Weights of a small transformer language model.
Size: 13 layers, width 64, 2 heads of 32 (1 for keys and values), MLP 256 SwiGLU, vocabulary 6390.
Architecture: RMSNorm before each block, rotary positions, no biases in attention or MLP, untied embeddings, normalized queries and keys, attention and MLP in parallel.
Training: a variant of Muon for these matrices, 84M tokens, 10195 steps.
Each number is 128 + 24 x the weight over the matrix's rms, rounded and kept within 0 to 255. Layers, rows and columns count from 0.

# layer 5 attention query, 64x64, rms 0.182, rows 0-63, columns 0-31
[[152 111  95 145 131 155 124 128 140  98 111 123 120  89 110 138 111 110 164 131 115 138  60 126 118 181 117 160  88 104 137 119]
 [ 91 103 145  90 125 110 150 114  76  79 154 150 141 154 145 101 104 123 185 204 169  89 104 133 125 185 101 186 119 187 112 111]
 [130 152 122 137 111 156 125 128 190 130  88  95 108  85 112 186 105 101 136 140 108 148 102  92 101  59 162 156 125 153  80 145]
 [131 120  76 188 135  72 136 154 127  90 144 147 102 102 104  60 177  36 101 145 169 159 120 109 167 113 104 177 136  99 155 156]
 [ 84  88 136 126 146 158 125 151 126 105 107  94 131 109 115 125 120 161 125 125 176 119  71 138 175 112 127 120 117 149 119 136]
 [159 137 146 146 142 113  68 128 136 126 116 136 130  86  97 124 166 118 149 144  62 118 128 202 160 140 127 135 124  69 133 136]
 [ 91 120 144 126 133 146 135 137 113 101 168 114 118 128 137 107 115 130 132 160 167 106  79  82 149 101 111 124 141 152 132 108]
 [119 143 140 105 134 126 119 132 136 135 116 118 132 193 139 142  87 117 113 120 171 167 128 131 144 122 152 155 135 178 142 169]
 [129 127 151 118 117 122 144 110 118 133 159 136 107 130 119 116 161 125 148  86 112 147 137 142 121 155  81 141 177  98 132 123]
 [132 128 158 104 129 153 100 109 114 111 131 139 139 139 139 122 154 164 104 128 143 114 136 180 148 109 109 126 163 140 126 159]
 [128 135 132  72 107 128 128 117 131 110 111 147 102 118  96 152 111 172 139 105 135 122 100  74  86 115 140 125 148 143 116 155]
 [120 124 190  92 120 141 123 130 105 154 119 154 112 143 144  90 125 137 127  95 124 126 171 126 112 142 136  79 126 155 124 123]
 [113 107 122 100 150 115 110 149 117 142  90 126 102 139 131 119 144 120 101 118 151 140  90 115 140 129  91 123 110  95 124 120]
 [130 134 115 101 111 112 124 147 145 148 154 141 123 168 168 119 134 100  89 142 153 116 153 118 111 127 119 118 175 124 103 106]
 [137 157 149 134 118 129 121 101 138 115 118 119 136 168 106 131  97 123 123 118 105 114 133 141 112 132  93 146 125 121 156 123]
 [133 110 135 114  81 171 117 112 127  78  93 133 131 159 142  82 143 114 155 118 159 170 105 121 122 149 106 122  96 138 177 104]
 [133 118  92 229 153 171 172  81 159  99 161 105 190 155  95 126  89 155 190 108 130 145 137 192 136 152 138 139 100 165 195 105]
 [127 131 163  62 127 146 126  91 124 126  59 102 125 167 138 104 111 159 144 149 163 166 215  71 151  35 158 100  60 150 126 160]
 [129 154 181 115 129 122 105  98 116  67  91  88  76  89  48 135  50 148 155 123  55 106 101 152 108 167 131 174  95 100 161  91]
 [109 122 130 119  96 119 162 109 161 125 141 109 117 168 125 111 120 119 128 103 170 158  99 101  96  81 122 133 112 158 155 129]
 [148 157 120 127 147 108 114 138  78  84 125 153 147 129  99 130 128 125 106 167 126 109 130 140 121 133 120 144 125 140 144 148]
 [136  94 160 121 118  94 157 133  94 143 121 153 107 159 114  79 104 150 102 157 153 138  97 162 142 115 105 122 124 134 177 109]
 [107 114 148 106 137 152  92 117 157 134  89 105 136 129 141 117 167 130 131 108 120 125  86 126 127 123  76 164 171 122  98 141]
 [115 125 132 116 108 114 128 169 156 123 153  88 127 110 175 124 138 139 130  91 180  99 125  61  88 100 148 131 126 181 115 107]
 [142 109 172 140 120  74 106 136 145 114 106 131 121 111 129 127 153  87  77 130 109  99 142 115 123 120 142 177 127 141 131 168]
 [105 125 126 145 111 124 143 155 160 120 150 102 129 127 136 136 170 141 136  86 128 113 134 129 149 114 147 114 144 112 138  94]
 [134 156 117 124 130 118 138 131 109 120 149 130  77 141  62 115  96 118 111 146  78 107 125 146 143 131 127 100 111  91 124  95]
 [114 119 146 115 123 155 132 114 154 135  88 125 127 124 112 145 143 139 116 122 123 155 126 128 124  86 113 113 134  68 140 126]
 [134 105 115 117 125 152 126 124 152 112 127 165 146 148 147 112 118 117 137 121 138 130 102 109 157 207 119  97 151 142 126 156]
 [129 122 110 134 142 164 137 100 167 159  89  89 126 123 112 155 117 148 135 123 114 107 137 132 117 114 124 128 130 154 128 140]
 [138 174 147 142 132 152 105 109 147 129  86 116 116 146 123 153 161 128 108 108 108 138 118 127 155 114 145 118 168 116 101 148]
 [ 86 143 173 108 110 160 119 125 112 100 118 130 120  86 120 158 110 129 144 150 104 108  99 156 102 172 119 178 124 111 112 113]
 [131 119 138 123 134 117 122 127 119 112 123 124 129 136 125 112 128 135 110 125 140 135 139 136 129 132 132 136 142 120 137 134]
 [130 134 126 121 121 129 131 131 130 131 133 131 124 123 133 134 137 134 136 124 116 130 132 122 127 119 123 116 122 123 125 130]
 [137 118 115 128 131 116 129 151 121 137 137 128 123 119 130 133 145 133 120 114 132 164 140 129 133 125 125 116 122 108 139 105]
 [123  93 140 107 116 160 149 120 125 127 120 129 141 134 142 122 128 146 145 119 143 123 123 132 126 105 119  90 105 119 134 155]
 [117 116 147 117 117 133 137 135 128 123 122 143 124 131 123 116 127 128 132 125 121 136 123 135 122 127 124 123 137 132 127 129]
 [142 143 131 123 136 139 106 141 143 129 117 115 133 124 123  96 125 127 127 138 106 115 113 122 135 122 120 118 140 122 131 117]
 [141 125 139 141 144 127 134 136 121 131 158 137 126 110 141  96 146 139 138 133 117  91 129 136 126 140 123 128 143 126 111 106]
 [122 141 119 117 116 130 145 135 127 141 109 128 127 181 133 165 107 122 114 118 162 184 132 156 138 127 156 142 123 157 139 165]
 [121 122 149 113 119 123 156 123 128 133 181 132  91 132 124 117 151 126 154  82 120 145 133 140 111 163  85 155 175 100 137 121]
 [140 128 172 116 124 153  98 103 104 111 136 135 137 153 148 120 158 177  94 112 157 113 133 187 153 107 118 134 172 143 116 155]
 [121 140 145  58 110 128 122  93 138 106 107 152  98 115  99 150 109 177 142 110 128 124  93  68  81 128 148 121 155 139 116 159]
 [121 105 187  85 122 138 113 124 102 161 120 162 115 141 139  81 121 145 126  89 123 116 174 121 110 139 133  68 140 153 118 119]
 [111 108 112  90 157 124 110 152 113 149  75 128  93 145 133 122 150 114  92 115 153 150  76 103 157 134  79 119 116  81 116 125]
 [127 133 116  92 117 112 121 154 141 150 154 147 132 180 156 121 146  89  92 158 155 105 160 119 109 121 119 105 180 120  97 100]
 [140 165 147 133 116 133 107  97 132 109 112 131 151 179 107 135  88 116 125 120  87 120 128 139 109 139 101 148 120 116 159 117]
 [130 118 146 105  78 183 102 118 135  68  82 132 126 167 133  65 154 108 180 124 157 163 118 127 126 153 116 118  89 147 181 113]
 [122 127 127 105 119 135 122 154 115 131 131 146 113 126 138 124 137 121 131 141 133 117 110 113 128 126 115 131 142 127 113 129]
 [134 125 108 139 145 118 117 134 141 149 145 122 137 117 143 126 127 119 127 115 118 155 133 147 120 153 136 140 121 126 155  95]
 [119 130 129 119 123 147 133 123 133 127 128 122 133 131 138 132 129 122 142 131 129 128 129 124 128 130 125 136 127 131 115 116]
 [112 122 126 131 124 121 140 134 141 149 140 129 126 127 135 154 134 131 125 120 136 141 135 135 113 131 124 130 127 144 125 134]
 [120 119 145 125 132 121 124 126 113 118 122 137 136 125 128  99 137 129 130 130 120 118 137 126 125 134 135 135 131 140 121 131]
 [131 130 138 125 140 136 126 115 124 117 117 118 132 135 120 104 117 122 128 117 138 121 117 125 139 119 121 134 133 136 131 152]
 [143 127 133 146 131 123  96 128 137  97 132 122 139 117 140 106 136 109 137 119 120 107 124 154 136 133 113 152 136 132 133 111]
 [125 130 117 158 117 117 149 144 143 138 175 136 136  84 141 153 172 150 129 122 118 102 157 107 108 115 145 108 133 121 110  82]
 [146 123 181 149 127  71 113 144 150 110 103 131 118 103 139 126 160  78  68 137 112  89 134 142 117 143 154 181 117 149 127 183]
 [ 82 128 131 143 114 120 140 158 159 125 158  96 150 138 127 141 181 139 145  76 117 109 146 134 158 122 144 115 145 105 129 101]
 [138 175 117 127 123 103 148 140 111 119 145 127  65 137  55 114 101 111 101 146  71 106 141 159 132 141 136  92 100  77 128  88]
 [106 125 162 115 121 153 131 121 159 136  88 128 118 123 112 145 157 136  97 116 128 164 123 131 125  79 121 107 135  55 128 139]
 [126  87 115 121 115 150 133 115 157 107 134 171 147 143 137 112 115 121 146 107 141 129 102 121 150 201 115  97 157 139 126 161]
 [130 119 110 134 150 170 131  95 168 161  87  94 135 115 116 145 116 139 156 124 104  99 133 151 105 104 116 127 127 151 121 138]
 [137 185 161 138 128 156 104 112 146 121  76 113 120 142 119 155 168 129 107 103 102 143 125 112 157 108 160 109 179 125  91 152]
 [ 66 139 186 104  96 161 116 117 111  92 124 137 122  76 123 153 110 136 155 140  96 109  98 157 105 173 115 187 115 111 109 115]]
# layer 5 attention key, 32x64, rms 0.201, rows 0-31, columns 0-31
[[124 123 158 123 147 128 126 124 143 140 130 131 130 146 133 114 118 118 121 115 141 128 129 145 143 121 139 121 138 140 136 125]
 [132 138 116 131 137 133 123 126 138 142 121 129 117 118 135 149 140 127 130 130 113 129 118 122 111 116 128 119 124 127 131 113]
 [101 105 125 118 133 121 127  86 110 125 127 134 151 146 134 126 135 119 144 150 127 114 115 132 119 118 131 121 117 147 119 131]
 [133 135 128 136 135 111 121 113 146 126 124 116 123 129 118 141 138 137 120 120 117 112 134 137 117 156 132 138 124 114 134 100]
 [134 131 125 127 119 143 131 147 120 123 144 148 126 127 136 138 122 117 127 145 129 135 138 113 111 115 146 119 124 136 133 121]
 [133 123 121 132 127 127 129 121 114 121 130 133 132 129 121 125 131 127 136 122 124 127 133 120 132 120 119 128 132 123 123 123]
 [134 123 128 136 124 121 125 132 118 126 134 141 140 124 120 128 136 127 131 115 135 127 142 134 135 124 129 129 131 119 128 125]
 [121 130 119 111 132 141 150 132 139 142 122 100 109 131 145 129 106 130 110 130 132 118 105 116 104 132 129 124 123 139 130 121]
 [140 127 140 133 134 158 129 125  92 123 148 186 109 131 138 133 108 121 149 174 159 152 108  96 159 133 130 175 134  94 145  79]
 [110 160 120 165 133  93  79 107 116 128  91  99 111 154 115 115 109 121 118 141 184  80 113 143 188 133  89 176 144 115 115 138]
 [101  93 181 164 102 113  88  94 146 121 128 126  95 127 169 167  93 177 157 112 118 146  76  77 130 129 187 143 145  69 150 153]
 [145 120 141  79 121  77  77 106 121 164 118 120 157 189 148 166 100 125 104 146 160 109 124 110 103  82 148 103 147 127  93  68]
 [160 159 149  73 136 106 121 173 154 109  74 122 128 123  75 154 145 127 115 136 109 193  74 136 192  87  95 147 196 113 125  68]
 [ 80 195 122  96  46 116 141 135 103 140 107 129 125 145  94 122 187  95  85 125 126 169 141  79 135 145 119 164 116 105 118 129]
 [ 79 156 176 112 158 102 102  59 114 112 104 147 164 128 123 148 157 100 136 178  82 142  68 161  79 120 197  94  93 135 142 130]
 [ 91 120 155 115 126 111 134  63 170  93 114 127 113 154 135  45 119 138 169 155 145 127 178 128 165 147 140 108  77 152 129 142]
 [115 135 119 121 112 117 121 112 131 128 109 133 125 142 136 148 136 122  98 138 122 134 113 137 130 144 126 140 142 108 110 116]
 [114 130 124 135 132 122 118 137 126 135 132 128 135 135 113 145 134 133 111 129 122 141 109 159 120 137 121 126 133 123 129 150]
 [138 126 114 136 130 128 137 137 122 147 143 135 132 141 133 119 141 127 133 123 148 124 148  94 125 116 125 135 141 149 118 130]
 [129 141 139 122 132 130 135 139 135 120 126 126 123 122 131 116 126 126 125 141 127 123 124 127 132 132 135 126 126 133 130 140]
 [126 100 135 133 119 145 122 130 100 132 126 149 118 121 128 144 114 134 138 145 125 127 107 141 142 105 133 128 144 128 130 107]
 [129 139 127 121 133 142 116 134 133 135 119 114 130 127 129 120 115 116 127 130 116 129 127 130 116 131 137 129 133 140 131 125]
 [138 124 127 131 141 137 126 148 106 126 134 131 130 125 129 119 112 128 144 110 134 134 135 102 137 118 143 122 143 141 124 139]
 [110 137 152 126 135 133 135 125 142 113 123 123 116 131 131 123 132 128 128 165 121 131 102 135 124 124 135 122 125 145 128 140]
 [157 121  99 139 134  92 136 103 132 139 133 127 165 171 146 124 142 129  88  83 140 144  91 139  85 182 128 144 153 116 133 173]
 [ 79 103 139 130 128  88 128 125  82 151  89 134 167 114  94 182 151 132 110  97 149 138 168 204 179 113  99 133 148 166 106  97]
 [155 198 203 151 133  93 116 155 198  81 102  67 102 119 108 103 138 131 153 164 142  97 172 125  91 185 126 124 153 101 149  91]
 [136 135 136 169 109 163 126 155 152 154 143 147  79 110 139 130 162 137  41 149  97 153  83 173 104 118 158 113 143 151 131 172]
 [110  58  92 121 108 109 139  63  59 115 115 167 110 134 129 172 139 123 151 141 149 107 104 159 125 146 121 150 162 138 156  94]
 [ 74 110 167 151 141 140  78 118 156 162 153 128 201 138 157 163 124 118 152 159  86 122 124 186  63  71  58  93 104 102 129 103]
 [131 133 114 132 115 147 168 126 117 126 120 163 166 111 181 137 128 121  74 130  47 150 193  71 139 174 167 117 104 106  90 137]
 [117  73 131  83  90 146 137 103 137  85 146 131 151 136  81 153 150 137 114 158  87  82 129 149 207 140 144 129  96  99  76 102]]
# layer 5 attention value, 32x64, rms 0.333, rows 0-31, columns 0-31
[[123 183 123 115 110 177 129 126 139  96 111 108 151  85 169 148 106 183 158 122 163 107 135 107 149 119 125 112 116 124 142 134]
 [156 162  80 153 180 112 143 151 166  91 139 177 106 159 105 137 142 134 134 166 123  91 107 131 159 130 133 129 130 117 131 111]
 [139 140 113 132 119 139 133 124 108 128 129 143 143 118 166 139 125 103 137 104 122  99 136 121 111 147 105  63 151 118 166 129]
 [120 103 126  77 133 140 125 108 118 115 153 134  92 158  92 149 113 102 126 149 129 145 137 155  92 137 112  87 161 134 121 133]
 [ 83 121 156 152 144 150 174 184 118 139 115 133 139 164 167 130 138 138 136 114  98 122 130 107 151 150 113 101 129 138 114 143]
 [ 83 136 146 128 161 129 113 162 131  81 115 117 149 133 143  99 138 132 108  98 113 134 117 148 131 146 138  69 157  99 107  75]
 [131 131 130 144  92 127 137 160 100 126 145 141 107 106 121 122 137 149 100  91 109 114 166 149  81 123  90 128 140  96 153 166]
 [ 87 123 111 182 128 134 115 126 139 174 100 131 151  98 114 137 116 149 165 156 170 138 149 129 128 102 151 136 145 115 137 165]
 [144 145 100 150 138 123 141 116 171  98 120 171  76 116 139 122  93  99 120 115 108 119 120 183 152  74 147 104  84 141 118 122]
 [135 126 116  80 170 125 106 130 135 122 128 105 138  98 118 137 150 114 111 127 208  97 116 122 121 158 174 105 115  83  85 172]
 [126  82 127 153 149 130 117 169  61 105 129  96 166 102 116 128 127  95 160 124 125 125 112 130 122 148 174 128 124 138 137 148]
 [105 146 114 201 128  97  87 143 131 123 141 116 138 135 117 126 112 104 108 144 174 154 125 133 139 143  87 149  82 103 116 104]
 [175  99  96 131 122 112  77 137 127 130 128 131 122 125  70 102 124 126 121 156 111 110 110 104 103 107 123 109 138 124 140 153]
 [140 144 124 131 117 151 106 125 140 133 147 113 142  74 145 107 141  88 110 132 126 114  98 137 143 125  88 128 168 177 113 127]
 [120 185 106 104 115 140 157 119 112 143 116 122 154 171 118 167 116 108 161  93 131  99 100 166 136 123 147 152 161 125 174 167]
 [ 98 149 114 119 154 134 132 121 107 162  97 129 114  97  79 132  87 101 105 129 111 122 115  83 105 152 168 127  85 149 102 142]
 [155 163 149 131 102 152 124 114 137 163 148 177 140 127  52 145 130 157 134  98 109 114 100 100 139 137 137 136 107 165 140 158]
 [142 113  88 139  94  92 138 184 103 138 129 137 162 131 123  85  48 108 117 146 146  79 161 144 125 134 140 124 117 147 133 116]
 [132 114 123  98  93  79 107 165  96 139 164 114  93 121 164 137 172 130 142  93  99 105 124 128 155  68 170 137 125 114 145 142]
 [130 122 141 105 178 165  76 121 102 142 111 125 112 124 163 118 114 162  74 158 135 113 165 138 174 133 112 150  87 135 184 103]
 [126 139 101 109 151 134 144 138 105 154 208 144 157  99 154 118 121 143 119 152 117 144 126 124 132 165 114 105 102 107 135 119]
 [129  95 137 128 126 117 111 153 132 132 145 134  92 106 130 183 115 110 137 114 134 124 141  90 109 178  82 118 133  96 101 112]
 [128 135 121  99 159 122 149 124  94 166 125 157 107 131  98 104 175 163 169 123 136 139 126 138 118 102  83 106 124 115 110 110]
 [129 152  92 135 188 136 137 105 109 100 145  83 129 138 126 120 167 109 137 130 122 129 123  97 179 117 152  95 128 105 151 116]
 [ 96 154 134 127 145  90 106 159 121 114 111 167 106 139 141 147  96 101 130 128  98 102 162 139 165 130  91 124 132 142 125 182]
 [118 118 124 151 118 112 148 147 138  95  84 105 117 147 128 124 175 126 155  74 136 123 141  98 118 141 130 137 100 171 110 139]
 [108  72 108 129 147 134 180 133 145 125 109 115 140 111 105 132 116 135 122 136 102 165 127 136 142 108 126 122 125 144 147 114]
 [117 124 137 114 136 163 133 117 169 121 163 123 125 143 135 131 117 157 105 120 133 122 149 130 153 133 161  86 134 110 118 151]
 [ 92 163 126 105 151 162 132 130 103 136  99 178 134 108 154 106 145 126 137 177 121 107 157 139 110 125 136 169 128 139 110 148]
 [136 132 100  86 117 145 125 168 129 132 108 157 111 118 140 137 119 140 151 153 151 162  83 155 132 172 101 138 106 184  87  96]
 [162 111 156 120  91 130 121 164 116 139  88 148 168 159 128 133 133 117 123 133 134 132  91 118 131 133  90  99  67 103 146 140]
 [115 123  92 108 104 115 149 122 151 182  75 127 108 124 117 135  91 132 142 146 123 156 166 111 162 165 121 120 162 119 125 137]]
# layer 5 attention output (transposed), 64x64, rms 0.323, rows 0-63, columns 0-31
[[122 112 130 110 105 121 138 126 117 134 123  99 107 115 126 100 151  98  81 123 127 136 119 152 123 105 136 147 158 123 136 130]
 [149  85 102 144 153 118 140 133 129  95 138 122 120 137 126 107 113 135 131 120 152 110 124 123 118 180 135 105 147 130 122 143]
 [130 107 123 129 137 139 116  95 133 118 151  89 132 145 114 131 115 123 121 103 126 120 137 123 149 134 128 131  95 113 148 134]
 [134 141 128 148 120 143 126 155 118 137 109 138 145 117 135 130 139 126 126 113 107  93 152 132 127 114 144 105 109 143 127 127]
 [146 117 102 108 138 122 107 126 123 108 153 127 145 123 112 152 111 147 114 136 122 128 150  97 158 121 135 138 120 134 140 113]
 [121 123 132  90 135 120 104 120 110 104 125 131 147 115 144 103 146 144 120 109 113 144 145 142 129 185 126 166 135 163 138 116]
 [122 134 106 103 147 115 109 115 133 138 140 143 152 108 136 132 118 160 139 111 112 124 114 160 160 105 133 129 145  93 139 140]
 [136 106 121 141 130 132 145 132 127 126 109 135  95 124 152 118 155 106  88 114 126 153 144 144 126 144 112 104  94 125 128 154]
 [125 136  99 155 104 136 151 101 109 123 132 134 137 112 127 112 113 123 107 146 110  96 130 107 155 146  97 127 132 142 115 169]
 [121 133 101 143 139 137 134 148 134 124 135  93 167 143 125 144 164 125 104 121 112 135 162 128 153 137  96 127 150  96 113 146]
 [140 108 140 120 130 153 111 116 120 127 183 141 125 141 120 131 161 117 112 128 133 123 117 121 132  89 143 177  89 104 113 148]
 [114 131 110 117 124 136 142 110 138  70 125 162 123 104 117 133 117 112 124 108 115 159 125 140 134 145 140 114 148 107 135 121]
 [ 88 136 104 129 132 132 175 120 120 131 132 155 159 142 137 113 119 116 114 112 130 144 130 110 138 143 139 102 103 114 116 137]
 [ 92 104 146 120 105 126 153 136 121 122 133 129 125 145 120 100 152 101 154  96 130 152 144 111 118 127  97  97 123  94  98 124]
 [110 142 121 102 143 172 138 142 136 112 125 113 109 112 115 109 104 123 148 142 145 162 140 135 151 118 117 123  91 126 158 103]
 [ 96 109 129 117 120 109 130 143 129 149  92 127 121  94 157 159 119 158 119 104 100 112 111 119 147 100 102 155 125  95 140 106]
 [103  91 137 139 126 129 128 128 127 127 136 165 110 104 119 145 100 151 112 143 134  82 136 135 124 132 125 108 142 113 137 150]
 [116 110 129 116 110 136 111 157 113 116 108 160 140 163  86 142 148 118 126 150  89 146 145 147 129 133 120 139 129 136 131 117]
 [121 130 120 146 123 120 112 124 117 133 125 137 166 108 116  90 170 149 102 142 160 140 138 124 134 123 115 137 114 133 151 135]
 [110 135 126  95 136 106 141  99  96 148 110 135 111 133 144 123 150 122 154 139 118 142 147  97 139 121 104 100 149 128 148 136]
 [ 99 107 146 130 162 119 125 111 141 112 122 102 158 140 126 130 121 116 109 150 101 104 151 140 109 134 150 149 113 140 124 113]
 [144 131 135 130 145 106 126 120 135 139 101 145  88 139 115 130 119 150 143 105 170 146  97 120 128 162 157 127 128 114 156 138]
 [148 140 140 126 125 138 143 134 160 147 104 141 140 141 144 132 135 149 140 114 131 106 110 112 126 107 138 146 155 103 134 142]
 [115 123 104 119 133 128 113 137 131 113 128 130 154 122 138 127 138 133 129  90 145 102 142 112  88 114 100 133 170 113 135  98]
 [131 159 103 127 128 105 138 108 148 131 142 146 118 140 123 137 135 103  98 122 117 152  93 108 138 132 150 147 138 136 118 119]
 [ 89 119 107 110 110 148 102 116 124 168 134 132 129 117 135 167 105 124 109 127 139 142 160 124 133 121 113 113 137 149 139 147]
 [100 154 136 118 135 128 150 108 108 114 145 141 122 122 145 126 104 103 114 111 123  98 135 137 112 112 133 135  94 124 123 151]
 [127 142 154 139 138 115 129 121 130 123 123 141 113 131 124 136 145 131 137 177 129 130 159 127 141 121 128 139 128 120 105 108]
 [138 146 115 101 121 148 131 125 139 118 111 142 151 113 125 131 150 158 128 137 118 112  95 116 120  88 124 105 112 129 116 116]
 [142 135 137 150  99 143 111 117 130 159 117 117 117 137 106 149 111 105 106 115 115 121 115 106 133 119 134 118 135 150 121 141]
 [133 145 127 113 115  98 156  98 126  91 124 111 146 135 124 151 115 130 122 151 128 130 117 117 118 129 148 155 141  83 126 118]
 [126 120 125 153 130 112 117  92 120 118  92  99 139 129 121 136 123 136 116 126 128 151 120 142 105 126 134 111 114 156 141  96]
 [124  92 132 151  99  80 148 117 145 105 112 122 104 126 144  99 174 105  83 130 111 145 112 168 129 122 150 157 144  83 125  93]
 [163  65 101 120 147 143 156 158 163  92 128 142 124 149 129  84 109 130 133 158 143  89  93  82 132 184 154  65 170 135  94 138]
 [153 100  88 108 144 135 104 139 154 130 137  84 171 152 103 104 105  94 114 127  94 118 153 146 114 145 126 164  89  76 114 108]
 [166 129 114 181 130 146 150  91 107 114  82 172 151 125 128 143 123 156 154 104 126  85 157 135 127 107 167 122  81 193 144  74]
 [170 118  96 112 145  98 124 104 104  88 182 122 155 143 103 156 131 105  92 149 148 125 162  99 132  84 112 156 113 186 148 122]
 [ 81 105 167  91 143 121 105  88 135 126 130 111 148 110 127 102 165 168 116  60 123 145 144 113 116 213 128 180 167 163 169 114]
 [ 95 144  99 114 161 122 108 132 128 122 148 148 178 115 143 122 128 168 121 162  86 130 103 194 131 112 132 125 104  59 150 160]
 [153  93 124 105 127 139 161 113 143 130 110 132  81 126 175  85 154  96  55 119 131 154 135 175 121 114  88  84  75 113 120 171]
 [134 142  79 152  96 128 182  70 110 107 124 133 134 126 155 133  96 133  58 135 104  80 161 134 126 166 105 151 139 154 102 152]
 [159 121 103 157 145 120 147 140 139 123 125  60 177 153 115 119 173 125 129  86 142 149 131 169 165 121  85 125 111  74 113 169]
 [120 117 154 104 122 166 118 116  86 118 180 160 130 145 116 105 162 118 127 105 136 146 121  94 149  93 139 180  68  98 133 165]
 [ 94 108  98 146 133 132 161  95 124  49 140 201 127 128 132 131 142 106 135 120  88 157 128 131 142 179 128 111 150 105 133 117]
 [ 78 141 109 129 154 147 218 113 155 131 145 143 150 167 150 102  83  89 111 109 159 129 115  57 122 146 141  92  89 102 116 163]
 [ 83 126 145 109  94 150 140 123  89 135  98 126 137 177  80  63 130  89 192 105 122 194 159  82 132 147  89 101 123 130 113  99]
 [122 114 146 117 180 184 144 143 169 100 136 132  88 103  98 100  67 136 150 165 156 199 133 143 149  68 105 109  87 149 180 114]
 [ 98  84 137 109 114  98 114 151 148 161  79 135 104  86 169 169 122 116 107 118 101 127  85 112 122 102 101 159 158  96 162  97]
 [ 96  35 133 145 137  89 142 139 112 128 104 136 100  74 119 124  84 163 119 141 168  72 131 159 154 146 117  89 123  89 200 161]
 [128 125 137  79 109 144 100 184 123 168  94 151 131 168  84 189 125  87 129 134  67 150 140 156 142 132 141 119 151 131 113 113]
 [161 142 109 112 135  85 127 140 163 146 158 115 183 116 133  87 132 141  92 108 198 174 122 144 124 103 103 146 124 117 163 118]
 [112 121 122  80 126  89 162 110  88 144  74 165 134 145 125 106 180 105 151 164 111 147 143  69 144  88  75 119 135 122 156 136]
 [ 80 126 138 111 177 125  98 125 161 106  89 100 152 151 141 127  97 143 105 130 128  94 127 138 138 144 133 145  93 103 153 112]
 [138 131 154  99 169  79 120 169 141 144  87 148  73 181 117 128 120 191 142 118 173 161  70 116 127 144 155 158 168 111 189 129]
 [206 170 145 134 164 170 140 123 183 137 107 125 151 164 143 126  97 112 149  79 114  96 123 117 134 131 161 112 130  87 128 135]
 [133 134  74 128 138 124  89 129 123 107 132 132 147 105 127 163 147 165 114  48 225  90 141  89  94 128  94 132 180 104 144  89]
 [135 148  48 149  98  91 136 146 171  93 104 150 106 132  95 106 148 117 107 130 130 183  94 105 160 108 127 163 147 141 163 127]
 [ 96 107  96  91  84 171  78 114 129 159 134 154 141 146 150 197  96 154  86 153 161 149 153 135 142 134 133 122  95 149 128 138]
 [131 197 154 109 153 126 145 165 111 131 126 166 145 109 149 131  85 106 114  73  97  69 120 148 130 116 148 134  89 100 122 149]
 [159 124 144 135 135 114 143 129 156 137 143 115  50 127 153 138 109 116 131 184 148 140 176 144 138 142 127 165 113 112  80 125]
 [152 153 148 102  83 143 141 136 165 126  77 108 158  95 103 134 150 126 100 159 144 106  66  72 102  97 130  98 141 130  78 161]
 [140 112 162 160 119 165 111  90 148 137  98 100 116 157  97 141 105 128 141  92 122 125 123  91 129  86 152  56 120 147 147 129]
 [126 197 140 122  92 132 172  92  91 114 140  58 160 125 120 150 117 127 105 170 134 138 103 103 139 105 147 152 157  92 129 151]
 [ 86 145 133 102 106 111 139  68 112 101 112  68 120 149 139 167 122 121 115 152  70 145  93 151  94 137 117 105  97 132 140  72]]
# layer 5 MLP gate, 256x64, rms 0.214, rows 0-2, columns 0-31
[[122 123 137 152 181 141 146 133 157 100 111 152 112 107 136  86 116 144 162 129 103 108 100 138 136 142 153 128 118 123 135 157]
 [ 85 104 151 128 124 141 110 165 137 145 128  63 119 123 119 128 108 108 150 158 123 132 131 139 186 148  87 121 112 126 155 111]
 [113 120 139 135 134 135 205 150 115 123 118 168 134 132  87 130 128 116 139 111 147  72 125 121 118 107 109 138 105 176 132 143]]
# layer 5 MLP up, 256x64, rms 0.223, rows 0-2, columns 0-31
[[121 108 114 151 130 131  91 113 122 132 111 126 105 142 145 135 148 130 155 120 136 123 126 139 125 155 158 136 146 139 102 125]
 [134 130 157 166 124 152 129 168 191 107 138  88 119 161 133 134 143 144 126  90 129  96 133 136 113 148 132 147 143 122 112 156]
 [129 122 137 104 155 123 144 163 163  95  73 110 192 126  92 104  90 156 143 141 145 116 132 148 195 131 137 148  70 145 154  79]]
# layer 5 MLP down (transposed), 256x64, rms 0.161, rows 0-1, columns 0-31
[[146 148 156  79 100  93 128 144 115 155 134 110 160 125  99 131 161 100 122 121 155 156 140 139 121 111 122 152 133 135  99 108]
 [166 141  95  92 182 131 112  87 111 152 132 143 130  97 107 143 130 142 113 163 140 155 127 107 108  98 161 109 132 141 127 134]]